From a checkpoint of a small transformer trained on Wikipedia.
Size: width 96, MLP 384 tanh GELU, vocabulary 512.
Architecture: LayerNorm before each block, tied embeddings.
Training: a variant of SOAP for these matrices, 121M tokens.
Each number is 128 + 32 x the weight over its row's rms, rounded and kept within 0 to 255. Layers, rows and columns count from 0. The size above them is the row's rms in percent of the matrix's.

# layer 4 MLP down, 96x384, rms 0.159, rows 0-71, columns 96-191
size [100  96 101  96  91  96 100  98  98 103 103 105 107  98  99  99 107  96  95 105  94  95  96  96 102  95 106 111 100  95  92  99 107  96  96  98  93 105  91 106 108 106  94  94  99  95 101  95  95 109 104 104  98  97  94 102 104  91 108 103  96  98  95 107  98 103  96 105 102 101 101 100]
[[141 129 135 170 113  87 106 180  99 132 136 118 145 110 144 148 127 101 132  68 112 131 122 156 137 167  94 187  38 142 125 123 176 118 188 128  99 203 141 191 150 163 102 134  98 136 119 111 153 124 131 153 179 170 151 111  80 122 111 149 128 136 111  79 147  89 125 138 136  82 118 143 163 141 115  96  99 122 142 109 107 122 149 174 143 100 159 173 112  71 116  82  63 131 106 136]
 [140  86 150 147 137  95 141 123 122 123  93 148 163 180  84 144 154 147 139 164 137  72  40  55 233 118 154 102 112  78 142 168  70 106 108 135 163 123 166 153 174 108 157 122  73 100 137 102 100 184  81 158 155 112  93  93 191 183 150 127 105 107 154 109 107 123 125 111 106 102 119  91 123 148 165 164 138 131  99 144 109  94  98 123 124 132 123 126 133 117 121 174 113  50 108 134]
 [ 73 140 154 105 163  60  74 100 140 127 137 132 133 157 131 155  91 157 105 144 104  89 212 205 170 180 132 172 118 215 149 112  84  85 129 103 114 197 149  99  64 100 129 158 132  18  95 148  96  84 137 125 112 134 103 157 141 139 136 163 176 151 150  76 123 109 161 139 127 125  80 161 141 188 167 153 124 165 112 191 159 112 123  93 112  99 100 175  37 168 197 114 142 136  92 146]
 [ 83 111 127 114  79 175 139 142 139 155 118 108 172 128 117 154 206  83 111 188 155 159 179 111 208 107 155 103 131 152 125 114 125  83 151 166  84 144 138  63 175 146 105 155 142  83 152 120 168 134 153 173 139 164 125  84 146 152 170 123 163  94 180 157 117  68 151 184  57 183 127  94  91  73 177 162 149 114 138 141 114  67 151  76 121 121 139 148 134 131 117 125 133  94 130 174]
 [ 92 112 146  76  44 108 152  56 107  92 132 116 135 130 125 101 153 131 106 108  98 133 168 142  85 123 153 118 111 155 104 120 151 106  96  67 146 122  90 116 166 160 108 151 156  93 170 176 117  84 108 183 102 195  92 116  81 149 142 128 132 156  71 109 135 131 110 112 162 113 129 137 147 117  82 123 122 150  92 141 123  82 159  69 113 149 146 135 157 152 109 187 126 105 141 123]
 [125 127 179 146 109 189 158 106 117 152 145 121 132  66  86 147 181  96 125 181 144 172 113 119 152 101  96 154  98  93 139 150 108 132 142 128 102 148 147 105 102 114  71 128 102 136 104  50 110 164 124 125 119 136 141 126 143 113  76 120 126  98 114 155 125 157 129 110  60  67 150 208 105 118 118 163 159 119  90  90  84 143  51 112 110 157  80 109 149 168 122 144 131 100 129 144]
 [139 110 135 113  84 135 162 131 131 112 127 133 177 104  94 105  93 113 134 105  90  87   0 171 178 125  66 147 123 148 132 180 124 146 141 117 139 115 104  92 126 137  35 173 143 160 117 112 150  90 133 151 155 126 150 167  77  98  18  97 121 155 100 101 188 121 135 133 174 156  72 136 121 125 131  94 150 110 102 125 126 147 109 170 117 155 140 154 118 117 128 154 137  68 141  86]
 [109 113 116  74 110 130 124 107 137 201 105 115 122 123 106 161 101 129 127 129 100 124 113 107 137 115 137 172 100 132 151 142 206 182 126 214 180 124 124 168  88 146 129  53 117 191 147 158 191 107 149 111 130 155 130 130 137  63 100 106 109 151 149 166 136 198 182 178 133  96 111 108 100 179 113 130 172 176 135  98 108 150 149 117 152 115 105  67 110 124 159 150 146 154 150 116]
 [117 102 110 145  95 133 111 102 117 139 123  99 176 141 106 145 154 141 119  95 118  97  90 108 158 111 115  99 142  96 194 156  74 144 165 148 137  70 137  97 123 100 220  81 129  74 141 132 124 127  97 103  97 172 161  58 141 132 176 177 171 118 112 165 156 116 141 195  90 180 134 143  98 148 125 104 100 155  97  86 109 168 139 131 107 125 106 106 114 185 159 120 150 100 176 166]
 [112 154 123 135 135  96  93 160  61  57 135 152 149 162 130 141 104  93 162  59  77 173 149 180 105 110 138 117 183 155 133 180 145  59 104 110 162  97 138 120 173 142 122 163  79 101 135 121 165  95  89 142 182 141 147  92 137 106 134 116 167 172 153 156 107 130 121 127 174 126 162 141 138  61 127 126 131 109  82 117  88 130  66 109 125 137  49 100  83  55 111 125 146  85 136  80]
 [142 105 110 160 133 141 125 139 129 162  62 119 102  94 132 106 109 129 127 104  59 114 108 156 106 174 192 130 101 128 128 120  91 197 155 122 141 159 146 199 177 108 164 157 134 112 122 142 189 144  79 118 131 120  81 163 102 141  79 163 140 114 139 191 142 124 128  65 179  91 131 141  86 141 129 175 108 137  53 154 131 129 140 114 162 104  99 166 122 111 152 173 136 126  96 114]
 [129  69 131 126 136  77 166  73 133 145 143 149 142  59 175 115 121 120 105 106 102 127 199 192 132 191 162 106 104 144  90 135 160  89  98  96 143 168 118 141 157 101  95 143  77  84 110 110 119 119 104  84 144 144 165 131 122 179  89 158 122 127 127  87 150 164 119 109 127 122 106 144 133 149 113 112 157 128 104 117 125 133 118 145 151 199 124 164 127 138 178 163 130 107 115 102]
 [153  79  71 101  63 126  84  85  73  42 132 107 118  74  98  97 236 158 150  99 199 153 167 172 116 110 136 116 120 123 117 136 151 125 132 179 159  79 113 181 120 163 148 145 133 160 136 125 148 127 139 141 132 105 107  85 124 152 184  92 100  88 200  89 108 138  92 113 107 130 124 147 134 120  48 140  89 135  98  70 113  76  87 121 103 148 173 145 165 104  83  68 117  97 103 175]
 [130 171 121 132  95 133 177 102  72 126 113 135 132 115  79 164 174 118 125 108 103 123 118  97 111 169 119 104 123 100  99 156 168 108  72 157 115 131 140 146 147  86 143 136 120 138 132 134 143 138 130  94 152 148 159 136  80 125  56 153 165  80 155  88 144 159 139  89 150 189 139 105 166 121  94 150  99 121 161 140  75 143  81 144 162 138 188 148 137 133  79 107 137 151 172 122]
 [129 125 177 118 168  32  86 143 153  88 121 123 116  96 213 182 199 111 119 150 159 148 152  87 133 124 112 109 162 164 114 103 106 100 140 104 162 164 147 146 104  74 102 117  49  98 147  72 114  96 114 106  78  83 130 149 179  84 101 118 110 123 126 126 137 104 130  96 115 118 148 113 138  83 139 144  95 139 126 101  99 132 119  91 151 151 170 113 120 126 116 157  35  76 126 131]
 [ 62  59  96  97 136  83 103  83  99 141 136  92 132 157 118 160 134 116 147 106 127 165 145 133 172 152 146 200 111 112 141 176 130 127  45 110 143 168 136  61 126 128 183 188 102 113 132 142 151 137 133  99 115 153 128 105 128 131 108 150 171 172 154 120 119 117 192 110 168 117 127 127 199 109 153 114 147 171 134 140  99  99 106 135 115 113  77 125 117 205 130 246 129 183  92 189]
 [ 99 138  74 127 141 156  94 178 153 112 136 131 105 173 140  82 177 162 148 176 138 134  69 177 153 158 110  86 145 187 132 131  99  74 146 196 140 162 122 111  65 100 144 132 136 138  95 117 139 107 143  96 115 232 127  88  86  87 152 113 116 142 119 124  90  70 176 170 213 172 141  73 204 134 123  91 122 130 116 102 152 114 112 135 165 155  82  78 120 137  94 111  83  98 123 146]
 [109 124 125 145 162 137 110 109 195 154 105  68 119 140 155 114 110 106 103 124 174 179  69 158 118 196 194  84 124 136 106 139  88  79 180  78  86 107 125 180 179 114 127 152 167 187 145 105 122 164  89 132 158  89  82 129 110 142 194  78  88 112 108 126 117 117 105 181 147 161 150  98  73 112 143 130  87 163 164 136 121  82 156 130 141 121  72 100 159 108 104  78 105 128 141 144]
 [166 109 121 140 104  79 100 114 128 133 140 118 115 139 118 141 175 159 209 116 149 188 147 136 100  67 147 102  74  82  92 123 158 199 114 152 105 183 136 142 219 179 143 145 169 141 162 126 119 114 199  84 144 118 141 124 128 166 151 144 151 101 133 122 165  60 152 171 151  98 146 102 116 221 148 158  99 114 135 142 146 104 111 164  85 146 144 117 120 153 117 115 148 161  96 119]
 [176 138  84  93  81 145 130 139 109 114 127 164 105  74  49 128 106 126  75 142 132 130 173 119 113 111  78 105 109  76  44 111 136 153 125 174 139 132 127 136 198 130 141 133 101 154 108  75 145 153 135 167 134 128 141 225 203 100  98 131 159 125 140 164 145 222 134 107  58 129 133 115 120 168  80  73 127 135  91 125 112 121 141 153 138 147 133 110 107 154 146 119 111 145  67  62]
 [161 128 138 152 108 176 183  69 123 114 121 127 110  81  86 143 119 118 110 187 163 106 183 102 120 171 100 125  33 104  89 116 152  98 154 125 124 152 140 145 168  99 114 115 146 184 114  54 153 124  87 115 152  94  83 113 158 132  94 145 106 115 135 115 140 139 121 103 165 111 132 183  74  68 178 168  98 150 116 126 114 140  81 101 110 171 155 111 187 144 142 107  80 104  55 157]
 [116  84 170 146 118 125 140 111 170 194 132  98  92 198 136 139 122 119 141 125 164 173  55 129 172 143 121 113 180 152 116 165 159 113 143 143  80 134 104  92  78 113 126 197 151 156 159 128 122 156 119 167 137  81 151 109 151 115 135 151 159 151 162  77 133  95  65 132  96 128 137 147 124 131 151 114 150 151 111 169 114 127 138 104 126 139 150 132 166 138 156 146 120 140  55 163]
 [ 80 118 154 147 171  96 116 114  76 160 154 118 131 111 120  95 118 156 150 139 106 148 107 105 163 129 114  67 111 130 119 164 131 162 169 156 145 171 125 143 107 161 116 109 153 145 171 114 169  86 206 156  54 138 160  93 143 138 152 119 105  90 137 136 160 111 142 192 125 155  96 101 131 135 139 200 156 179 134 190 169 134 105 118 177 146 121  86 137  96 175 138 112 184  94  96]
 [152 133 121 108 134 122 126 133 156 149 150  78 118  99 120 190  80  87 155 100 129 120 115  88 111 141 155 111  79  81 144 125  94 135 155 122 138 126 124 100 115  87  59 129 158 127 106 177 185 130 115  90 184 110  85 170 132 133 175 162  98 125  73 102 173 199 141 111 153 177 122 126 190 115 120 119 109 112  76 131 123 104 124 107 134 119 186  88 100 125  97 112  97 170 112  71]
 [130 122 144  74 154 150 196 131  73 172 124 107 116 119 123 109  62 125 124 102 147 168 133  95 159 117  91 152 138 148 119  94 162  83 107 138  64  97 154 153 138 135 117 124  87  70 119 126 125 153 168 133 126 136 170 153 126 137 128 133 125 105 154 154 122  84 161 177 178 124 117 123 188 111  70 160 135  80 139 137 102 123 136 100  68 144 113 188 119 148 157 204 142 125 129  99]
 [136 147 143  76 122  95 120 148  71 136 120 112 197 145 118 171 159 167 137 132  83  67 167  88 127 126 105 183  96 139 136  58 183 108 102 186 122 143 137  94 107 132 111  75 119  84 153 157 125 130 164 170 165 147 157  88 152 131 161 182 111 117 119 102 121 158  87 115 126 127 106 167 143 174 141 144 125 118 117 156 177 141 110  83  97  97 102 157 174 123 140 159 159 122 143 140]
 [ 97 151 125 125 107 161 142  81 119  94 109  28 118 192  49 179 185  98 100 147 147 101 195 129  96  77  88 104 121 153  99  86 143 114  66  85 153 110 116 171 105 109 160 117  94 113  68  96 118  94 125 122 118 118 108 162  88 183 150  74 164 137 173 163  63 124 132 150 120 139 124  98 230 153 164  86 154 102 128 101 175 143 129 152 149 118 119 162 139 121 104  96 134 116  83 126]
 [149 116 137 129  99 138 115 148 127 164 119 173 126 143 138 137 146  88 153  40 120 155 147  76 111 110 110 188 136 151 146 138 166  95 115 126 140 100 152 120 158 140 128 121 136 151 108 111  98 147  57 145 128 150 136  87 103 101 133 145  95 105 124  31 166 148 139 126 152 128 175 127 185 104 132 128 118 153  84 165 119  65 161 180 116 146 187 159 146 121 217 112 123 175 142  69]
 [ 82 170 149  93  91 105  87 183 126 134 121 104 141  96 162 107 110 129 142 176 128 168 105 192 135 171 156 155 148  95 158  74  46 136 125 141 126 204 144  63  95 150 115 173 154 106 135 145 101 142  92 123  96 150  64 102 151  98 102 145 139 155  63 150 122 145 191 161  87 107 138 131 177 154 107  92  97 122 129 125 116  70 134 128 195 158  50  97 124 131  92 107 118 158 153 189]
 [ 91 173 118 127 140 154 182 122 110  75 115 141 128 175 142 107 144 121 172 112 132 118 122  67 110 142  81 128 118 103 149 191 218 159 103 116  96  88 124 142 122 160 139 128 155 131 160 162 119  46 147 161 139 127 118 111 139 146 157  85 114 110  87 131 103  57 160 115 108 148 141 147 109 164 152 122 117 129 116 178  84 143 135 200 133 142  67 102 165 110 112 134 112 157 187 157]
 [158 165 183 140 132 132 144 120 111 120 152 100 167 167  98 120 150 145 112 121  63 106 164 143 141 116 123 126 177 125 139  61 124 103 105 192 114 109 153 158 124 134 132 129  95 131 117  88  97 112 103 131 139  95 114 127 117  75 141 118 126 136 131 153 123 151 130 131 116 113 160 146 139 186 151 169 130  59 122 160 119 115  76 124 113 126  95 162 108 130  78  58 115 217 135  78]
 [114 137 161  65 163 122 152  82 147 114 108 166 144 129 156 177 146 160 105  90 123 149 144  95  89 100  85 131 195 105  84 124 171 113 165  94 149 175 123 134 141 176 149 158 135 130  90 181 188 143 117 125 132 100  55 103 113 182 134 156  90 113  88 160 125 133 121 126 180  47 114  93 171 141 173  86 102 130 169  94 131 160 172 135 148  82 132 163  78 126 128  68  86 124 144 136]
 [118 135 137  86 148 138 107 115 123 102 132 132 134 132 167 147 180  80 150 149 145 119 149 108 169 118 110  94 144 214 197  98 141 105 203  79 140 103 114 119 122 108 120  91 133 127 153 113 120  73 114 169 141 153 142 150 132 132 155 137 116 116 121 120 128  95 148 129  85  93 153  79 130  95 181  98 153 171 114 142 123 151 100 101 111 173 100 110 101 168 140  99  67 155 124 135]
 [102 127 132  94  93 193 146 175 171 133 138 120 111  47  80 148 213 118  43 125  91  64  94  71  94 146 160 101 140 103  86 188 142 109 210 179 137 134 153 133 116 114 101 118 152 136 139 132 170 153 108 136 138 132 125 110 153  94 146 112 121 119 125 169 172 142 139 111 152  68 124  99 178 112 163 138 160  88 137 120 140 155 178 125 140 163  97  93  55 154 205 130 138  86 128  97]
 [ 82 112 160 138 145  71 173 134 155 115 159 134 109 171 120 120 116 135  89 120 121  82 194 163 140 136  92 140 109 100 146  95 137 116 125  36  79 144 110 146 180 108 116 199  92 102 137 134  53 159  85 155 112 115  62 149  94 142 109 136 168 141 114 108 188 130 131 160 156 105  40 137 170  84  86 145 162 140 125 151 110  88 126 159 129 141 116 130 102 169 166 176  91 155 172 169]
 [ 59 132 126 149 120  76 119  75 107 105 122 116  80 155 112 109 149 115 202 149 134  91 155 155 145 157 122 187  75 120 143  90 123  83  97 116  80 175 130 114 105 143 138 157  87 138 109 172 159 168 171 106 179 118 116  99 126  70 103 103 120 111  80 180 134 127  91  93 142 168 114 153 156 154 145 132  96 109  39 143 151 127  94 151 134 159  80 151 185  74 134 116 136 143 135 113]
 [ 94 138 134 132 139 174 123 165 100 142 141 129 128 174  93 120 134 138 100 104 142  95 148 106 119  99  91 114 131 153 123  60 103 111 138 146 134 116 108 128 133 150  80 159 123  47 100 138 200 139 138 145 147 128 156 111 130 141 122 101 135  85  79 189 151 183  99  58 137 104 126 158 128 101 151 144 125  82  69 157 117 117 116 198 133 139 121 136 130 150 154 189 118 126 174 101]
 [131 155  95 142 219 147 143 124 176  84  97  88  89 135 143 110 132 150 134 130 133 180  94 116 134 177 153  99 131 159 118  84  95  82  83 176 103 107 134 123  70 131 165 151 150 122 133 113 124 130 120 137 129 101 153 142 124 118 121 116 122 153 139 142  54 121 147 171 176 159 162 148 116 148 154 149 133 136 140 120  91  89 117  94 113 204 180  59 175 171 111  74  96 145 189 106]
 [145 116 146  82  89  99 123 164 124 124 119 105  97 144 118 114 105 110 154  95 147  88 174 131 164 121 161 145  93 122 126 152 132 159 137  96 149 149 125  62 124  46 133 106 139  76  88  84 111 146 108 174 179 130 146 125 158 133 146 131 136  83 117 176  89 144 158 136  85 105  69 120 127 156 126  89 136 117 151 161  95 142 130 150 107  80 113 150  75 191 166 130 113  85 146 146]
 [142 163 124  78 131 113 129 164 129 172 144 137 123 116 119  61 137 172 176  58 143 153 130 169 157 125 175 148 158 167 103 101  55 116  70 129 124 133 125  68  91 116 172 172 163 132 112 158 114 120 142 157 169 186 143  79  69 125 184 124 132 109 173  68 130 138  73 117  93 116 121 133  58 103  79 140 138 180 117  98 168 146 189  66 156 136 151 154 119 146 172 139 153 158 111 152]
 [153 130 144 165 128 127 193 151 128 116 122  55 155 109 114 113  77 144  81 186 105  95 134 160 114 201 101 128 187 114 150 112  95 151 119 127 105 122 135 109  79 108 133 128 129 175 118 127 101 160  65  92 131 158 153 103 143 133 111 155 149 121 136  86 155 215  55 125 100 189 105  81 104 103 107 117  63 224 178 107 114  96 146  95 132 174 181 103  88 136 169 133 157 141 129 131]
 [136 163 126 121 157 116  85 112  95 128 138 117  96 158 132 114  82 155  60 164 116 131  80 129 149 110 152 163 132 149 112 151  91 104  77 107 106 161 139 119  95 135 119 130 169 104 139 157 201  89 179 168 153 125  87 181 132 134 106 133 136 160 119 128 161 133 157 163 190 135 125 171 129 117 110 135 130 126 161 162 174 143 136 100 132 172  88 128 121 108 122 127  65 205 117 140]
 [129 155 160 113 121 121 105 103 144  98 115 157  98 104 102 132  91  81 151 148 122 120  58 167 181 145 120 136 161 135 135 163 129 142 157 100 145  92 120 107 148 169 140  76 126 103 180 100  62 127  92 127 138 140 149  67 109 126 156 125 101 169  99 125 126 143 108 157 118 126 103 128 105 185  75  95 191 178 149 161  94 185 132 134 131 186  98 121  92 204 155 172 142 124 158 157]
 [ 64 104 140 114  93 186 114  97 182 130 127 133  68 139 154 127 122 130 101 144 122 127 157 154 142 123 127 152 122 181 112  94 119 114 142  99 132 128 141 159 129 171 137 132 139  69 130 109  83 139 126 129 137  93 138 117  50  95 146 116  93  66 143 117  74  98 162 157 157 107 132  52 129 135  71 156 120 140 205 104 117 118 132 125 163 117 114 169 200  88  94 121 139 129 180 120]
 [ 77 121  96 101  87 115 152 112 173 182  97 142 200  78 165 215 185 165  98 153 106 161 147  97 136 154 196 113 202 184 139 119 106 136  97  87 154 145 160  78  94 191  99  65 153 128 162 179  98 127 148 147 131 136 146 103 135 107 179 151 175 135 131 100  59 132 190 131 137 110 116  86 115 112 133 179 141  99 115 103  95 180 113  71 170 106 172 124 162 127 152 124 134  78 161 122]
 [ 80 117 167 109 162 176 127 135 143 129 159 128 138 115  86 110 182  98 135  84 114 102 154 131 145 146 114 175  84 215 124 152 134 174  90 108 146  56 111 130 126 162 169 121 131 162 146 142 114 176 172 128 138 138 129 119  96 154 175 147  93 133 141 152 113 107 142 102 162 129 139 105 104 110 177 139  47 149 122  72 105  81 112 148 115 129 140 111 123 103 136 176 133 129  88 157]
 [102 103 163 126  32 114  79 113 160 130 138 157  55 124 118 125 175 178  94 161 109 152 185 149 120 103  79  80 162  98 111  87 139 100 157 132 129  81 147 125 129  86  84  80 144 137 128 130  84 194 139 123 139 120 170  98 147 122 117 110 137 129  76 121 136 153 113  98 113 129 142  60 159 162 149  76  42 121 117 126 156 209  96 167 123  91 105 151 136 148 124 153 127 101 154 124]
 [ 59 145 101 128  63 165  95 128  82 122 119 165 151 125  80  90  99 109 158 151 133 103 189  94 118 161 113 172  81 125 126 114 154 138 131 125  31 127 118 169 108 139 171 128 158 168 156 173 179 112 101 103 133 138 173 139 129  74 183 150 144  80 140 150 139 127 126  96 130 111 108 123 112 137 144 109 114 113 247 112 131 158 128 129 119  92 159  39 176 130 156 144 151 121 157  90]
 [105 122 129  65  91 150  80 139 105 147 104 131 136 146  86 116 122  69 166 101 117 111  89 121 154  93 145 107  99 130 159 128 136 122 153 165 117 126 139 185 130 115 165 142 157 109 115  98 132 156 140 149 134 139 108 151 153 143 111 124 120  68 149 116 166 159 149 119  98 135 137 109 148 151 140 134 126 157 120 108 132 102 150 152 140 151 165 173  91 113 123 135 177 127 130 106]
 [ 86 141 101 108 138 149 188 143 161  80 136 115 103 138 119  89  91 110  84 141  85 135 128 118  67 103 114 156  61 138 179 177 152 148 108 198 186 142 113 109 138 182  60 105  83 155 139 154 114  55 121 142  45 127 151  98 111 189 140 109 167 108 182 129  77 151  98  61 111  75 123  78 141 125 121 127 139  94 139 119 144 131  95 120 134 135 183 110  82 126  97 135 110  68 164 110]
 [144 148 164 161 118 131  73 124 110 169 129 175 110  26 138 141 164 116 142 117  69 158 164  90 113 113 148 112 167 125 138 158 114 141 162 115 110  97 120 138 157 104  64 126 106  95  77 132  86  96 126 160 125 141 115 149 134 162 125 100 103 125 169 122 162 172 130 106 132  97 101 136 106 112 136 113 128 146 110 140 171 140 137  68  91 128 181 212 174 107 118  72 134  98 112  85]
 [183 157 192 153 136 146 128 138  81 171 164 138 139  85 121 155  72 136 128  88 141 129 140 141 129 151  89 150 117  78 171 130 126 129 131 110 178 163 142 156 135  75 147  68 114  98 119 195  88 173 135 127 129 131 138 118 122 176 153 166 138 124 170 147 108 103 153 163 121 154 109 154 101 193  56 147 104 156 166  98 119 129  99 148  78 139 105 128  81 113  98 121  92 125 121 169]
 [117  92 136 109 179 134 116 139 146  64 149 180  91 146 132 120 104 140  96  99  90 156 137 141 146 179 162  94 116 173 110 125 175 134 169 155  64  98 116 139 127  84  97 152 134  63  86 125 138 136 181 157 104 135  91 158  70 113 164 158  81 109 107  83  96 145 154 107 139  78 133 150 178 132 111  83  75  29 148 148 145 111 144 128 129 116 128 122 101 154  97 152 126 140 120 139]
 [104 158 111 151  86  41 108 147 117 130 168 124 148 143 141  80 102 135 139 146  97  99 149 128  90 128  86 108 145 175  95  73 130 137 147  92  72 136 140 172  95 129 162 143 121  89 119 145 104 136 167 135 155 145 149  97 164 114 122  93 165 129 159 148  97  96 124 205 133  84 160 125 125 156 116 103 130 150 112 159 135 119 109 156 147 113  99 134 185 111 106 134 121 145  84 147]
 [125 120  65  71 125 185 162 152 142 144 159 131 128  90 118 129 111 119 136 100 146 169 110 190 136 124 155 143 135 114 145 115  94 145 134 133 139 139 113 125 111 123  85  89 123 161 149  69 126 180  68 111  57  68 182 125 157 122 198  91 149 174 145 172 134  87 124 140 150 161 135 139  86 106  68 192 131 142 121 101 106 111 137 101 129 126 115  76 141 150 127 180  70  95  96  97]
 [102  87 169 182 114 135 107  94 105 145 125 127 127  84 218 128  72  71 155 142 140 110 164 168 134 141  80 167 189 140 179 119 116 118 147  97 131 169 157 146 137  53 141 124 133  64 138 129  72 135 151 151 206 147 181 130 159 136 134  99 129 122 159 111 137 124  79 123  71 174 118 144 180 103 103  83 105 161 133 163 181  77 110 121 128  13 115 143 173  92 179 189 161 111 194 134]
 [ 56 146 153 165 124 124 123  52 115  87 131 186 124 141  97 143  79  95  55 140 127 114 199 130 110  98 119 107 137  63 148 107 158 159 186 112 114 100 124 112 131 142 170 120 145 172 155 155 101 141 107 159 108 106 114 138  57 135  99 137 140 155 137 168 123 115 117 158 108 114 101 123 211 103 138 111 103  86 123 102 136 116 106 203 161 119 151 135 138 118 117 113 172 172 157 130]
 [119  92 141 109 143 110 136 167  87  95 109 153 110 114 105 153  84 124 121 165 148 127 160 132 129 185 123 166 111 180 141  47  97  70  74 163 113 156 163 124  87 117 163  98 172 147 101 119 135  86 120  59 152 113  77 105 111 119 132 120 103 148 136 179 143 141 128 140  96 150 134  87 104 149 140 147 136 109 139 124 203 130 109 131 158 177  84 184 135 154  98 114 129 141 149  93]
 [114 125 133 153 185 163  70  81 115 145 128 121 126 121 133 117 173 127 171  80 120 182 159 176 138  89 138  95 126 175  82 107 117 104 125 150 112  65 140 108 175 128 128 157 134  90  66  87 155 127 146 154 170 128 118  63 105 147 144  97  91  76 107 189 160  87 134 127 116 138 108 104 106 123 123  54  47 118 114 123 130 131 132  79 131 230 177 145 165 154 131 110  82 143 172  93]
 [104 107 132  92 139 163  81 139 158 109 136  99  91 159 134 104 194  71 161 114 163 171 124 109  94  76 131  95  42 161 124 114 130  89 173 143 171  77 153 144 100  78 144 181 114 100 124 106  70  81  84 130 129 166 154 159  92  58  97  96 100 111 190  69 128 143 157 121 119 159 173 123 111 102 139  72  93 179  95  87 135 111 124 142 154 156 130 130 149 148 191 177 169  94  92 149]
 [129 116 119 105 119  91 137  89 120  74 109 113 198 162 138  92  75 146 126 114 137 156 104 115 120 143 134  90  68 141 128 182 188  92 102 138 127  91 143 181 144 156  92 122 147 160 131 133  75 107 117 134 156 116 159 121 167 164 152 145 158 138  70  94 115 146 105 109 114 125 111  94  54 109 101 176 133 139 145 129 115  87 114 150 105 104 153 154 134  99 161 116 132 109 126 101]
 [135 133 114  73  82 149 126 131  90 129 142 169 155  98  86 111 119  63  77 146 122 183 147 125 131 166 134 173 133 130 111 110 124 123 161  85 106 121 150 128 120 152 107 157 164 159 128 128 162 128 150  90  56 125 142 123 140 170 128 211 109  84 173 137 182 173 143 108  99 181 183 124  73 134 121  99 152 140 132 106 178 105 173 132 185 148 163 113 134 102  96 104  67  83 157  78]
 [169 158 121 119 166 159 120 117 142 156 134 152 141 130  59 180 177 115 131 163 160  68  96  94 155  64  60 133 129 124 115 127 184  99 167 146 156 141 148 176 153 131  71 110 149 134 166  89  41 137 142 152 133 147 187 161 141  86 108 124 100 136  79 137 135  78 117 191 146 186 143 140 205 116 125 126  78 117 108  95 121 122 133 132 135 192 182 119 118 115 155 121 134 149 131 145]
 [ 37 104 152  88 120 166 133 181 138 171 135 223 125 136 154 116 126 131  91 134  98 150 137 176 114 136 184  81 139  80 125 142 149  70 146 142 104 169 122 141 142  99 112 139  93 173  84 175 141 150 139 127  88 116 135 136 112 173 102 133 158 131 154  96 113 177 131 175 137 170  68 120 149 124 150 143  36 177 109 124 121 114 136 189 154  98 151 126 171 200 178 136 207  81  77 118]
 [126  96 141 172 135  95 165  79 129  57 117 137 110  80  99 125 109 173 105 118 131 154 110 176 137 125  91 163 142 131 188 108 181 102 139 165 132 153 152 153 116 185 161 142  74 148 148  97 133 150 156 147 103 186 124 122 103 132  60 112 120 168 150 125 172 109 117  82 135 157 141  90 132 137 105 120 121 125 115 153  95 119 105 136 163 122 141 134 129  69 175 166  77 114 140 100]
 [106 110 187 103 118 122  97 110 169 122  88 109 152 103 130 130 134 118 124 124  72 147  50 162 120 128 120 126 160  80 150 123 130 156 133 146 142 134 131 171 132 174 140 126 108 191 159 144 145 115  75 132 166 140 101 111 109 152 169 175 109 145 101  99 167 104 163 135 139 100 135  91 121 192 133 100 134 178 139 135 141  81 115  75 126 128 155 166 104  52  96 133 171 110  72 166]
 [ 97 170 138 129  72 145 108  94 163  99 134 105 147 136 133 108 157 129 121  71 142 144 122 126 133 121 127 117  74 104 124  34 119 122 158 174 136 105 144 122 130  81 173 129  91 143 104  97 156 117 118  96  91  59 147 151 142  72 109 138 118 133 165 120 128 101 105 139 129 116 126 102 141 147  57  91 115 144 149 123 104 151 104 140 127 138 170 143 126 130 148 117 113 145 161 142]
 [209 142 138 128 126 118 106 105 166 165 121  77 159 136 102 117 144 144  96 163 141 129 126 103 130 116 132 177 151 104 125 155 164 164 117 105 115 163 140 145 197 125 135  87 145 191 117 111  89 156 157 148 136  40  79 130 165 181 130 128 162 127  95 124 124  99  64 130 117 166 142 107 208 197 194 124 154  87  83  60 128  83 181 143 136 131 138 143 174 150  92 147 116 154  66 110]
 [102 156 136 146 176 174 137 150 103 120 130 152 165 163 186 132 174 169 115 123 118  82 111  62 155  93 125 129  71  89 160 170 154 170 114   3 169 121 140 142 143 138 113  83 117 136 124  84 112 104  95 111 158 112 143  73 113 108  83 117 223  87  96 153 128 125 169 123 128 115 180 160 158 158 105 183 135 100  42  87  67 127 114 190  64  98  70 149 123 107  83 149 113 163 112 118]
 [134 135 102  93 191 125  84 181 146 121 139 112 160  85 133 180 135 112 112  57 169 153  87 132 105  99 149 139 109 121 148 184 157  68 158 142 159  59 119  96 101  98 122 107 175 116 156 156 112 122 133 145 183 157 136 134  78 154 138 108 170 108 114 138 114  92 118 109 180 104 125 117 143 148 107 128 126 139  87 168 170 143 130 143 115 133 117 133 160 134 198 133 122  85 185 141]
 [128 110 163 125 111 112 149 138 122 147 150  90 155 148 120 131 153  87 115  58 131 139 134  79 117 121 134 145 194 164 142 102 123 184 166  99  81  91 137 152 164 161 177 190 123 102 161 148 104 172 126 122 168  82 133 111 121 168 135 150 157 103 214 171 110 175 154 138 109 123 153  68 129 130 178  46 136 121 110 142 143 117 170  96 129  88  73 125  56 123 108 115  92 111 121 145]
 [133  99 136  80 137  89 173 193 146 170 108 141 142  95 128 129 111 159  95 143 118 127 118 125 144 152 116 145 128 125 149 150 140 131 147 146 106 124 117 107 130 201 145 147 212 128  29 109 145  97 129 125 165 136 135  83 173 161  98 113 147 160  79 157 114 124 132 122 134  94 141 135  77 114 124 185 164 119 135 138 128 108 114 110 122 141 116 119 139 135 137 161 148 176  98 124]]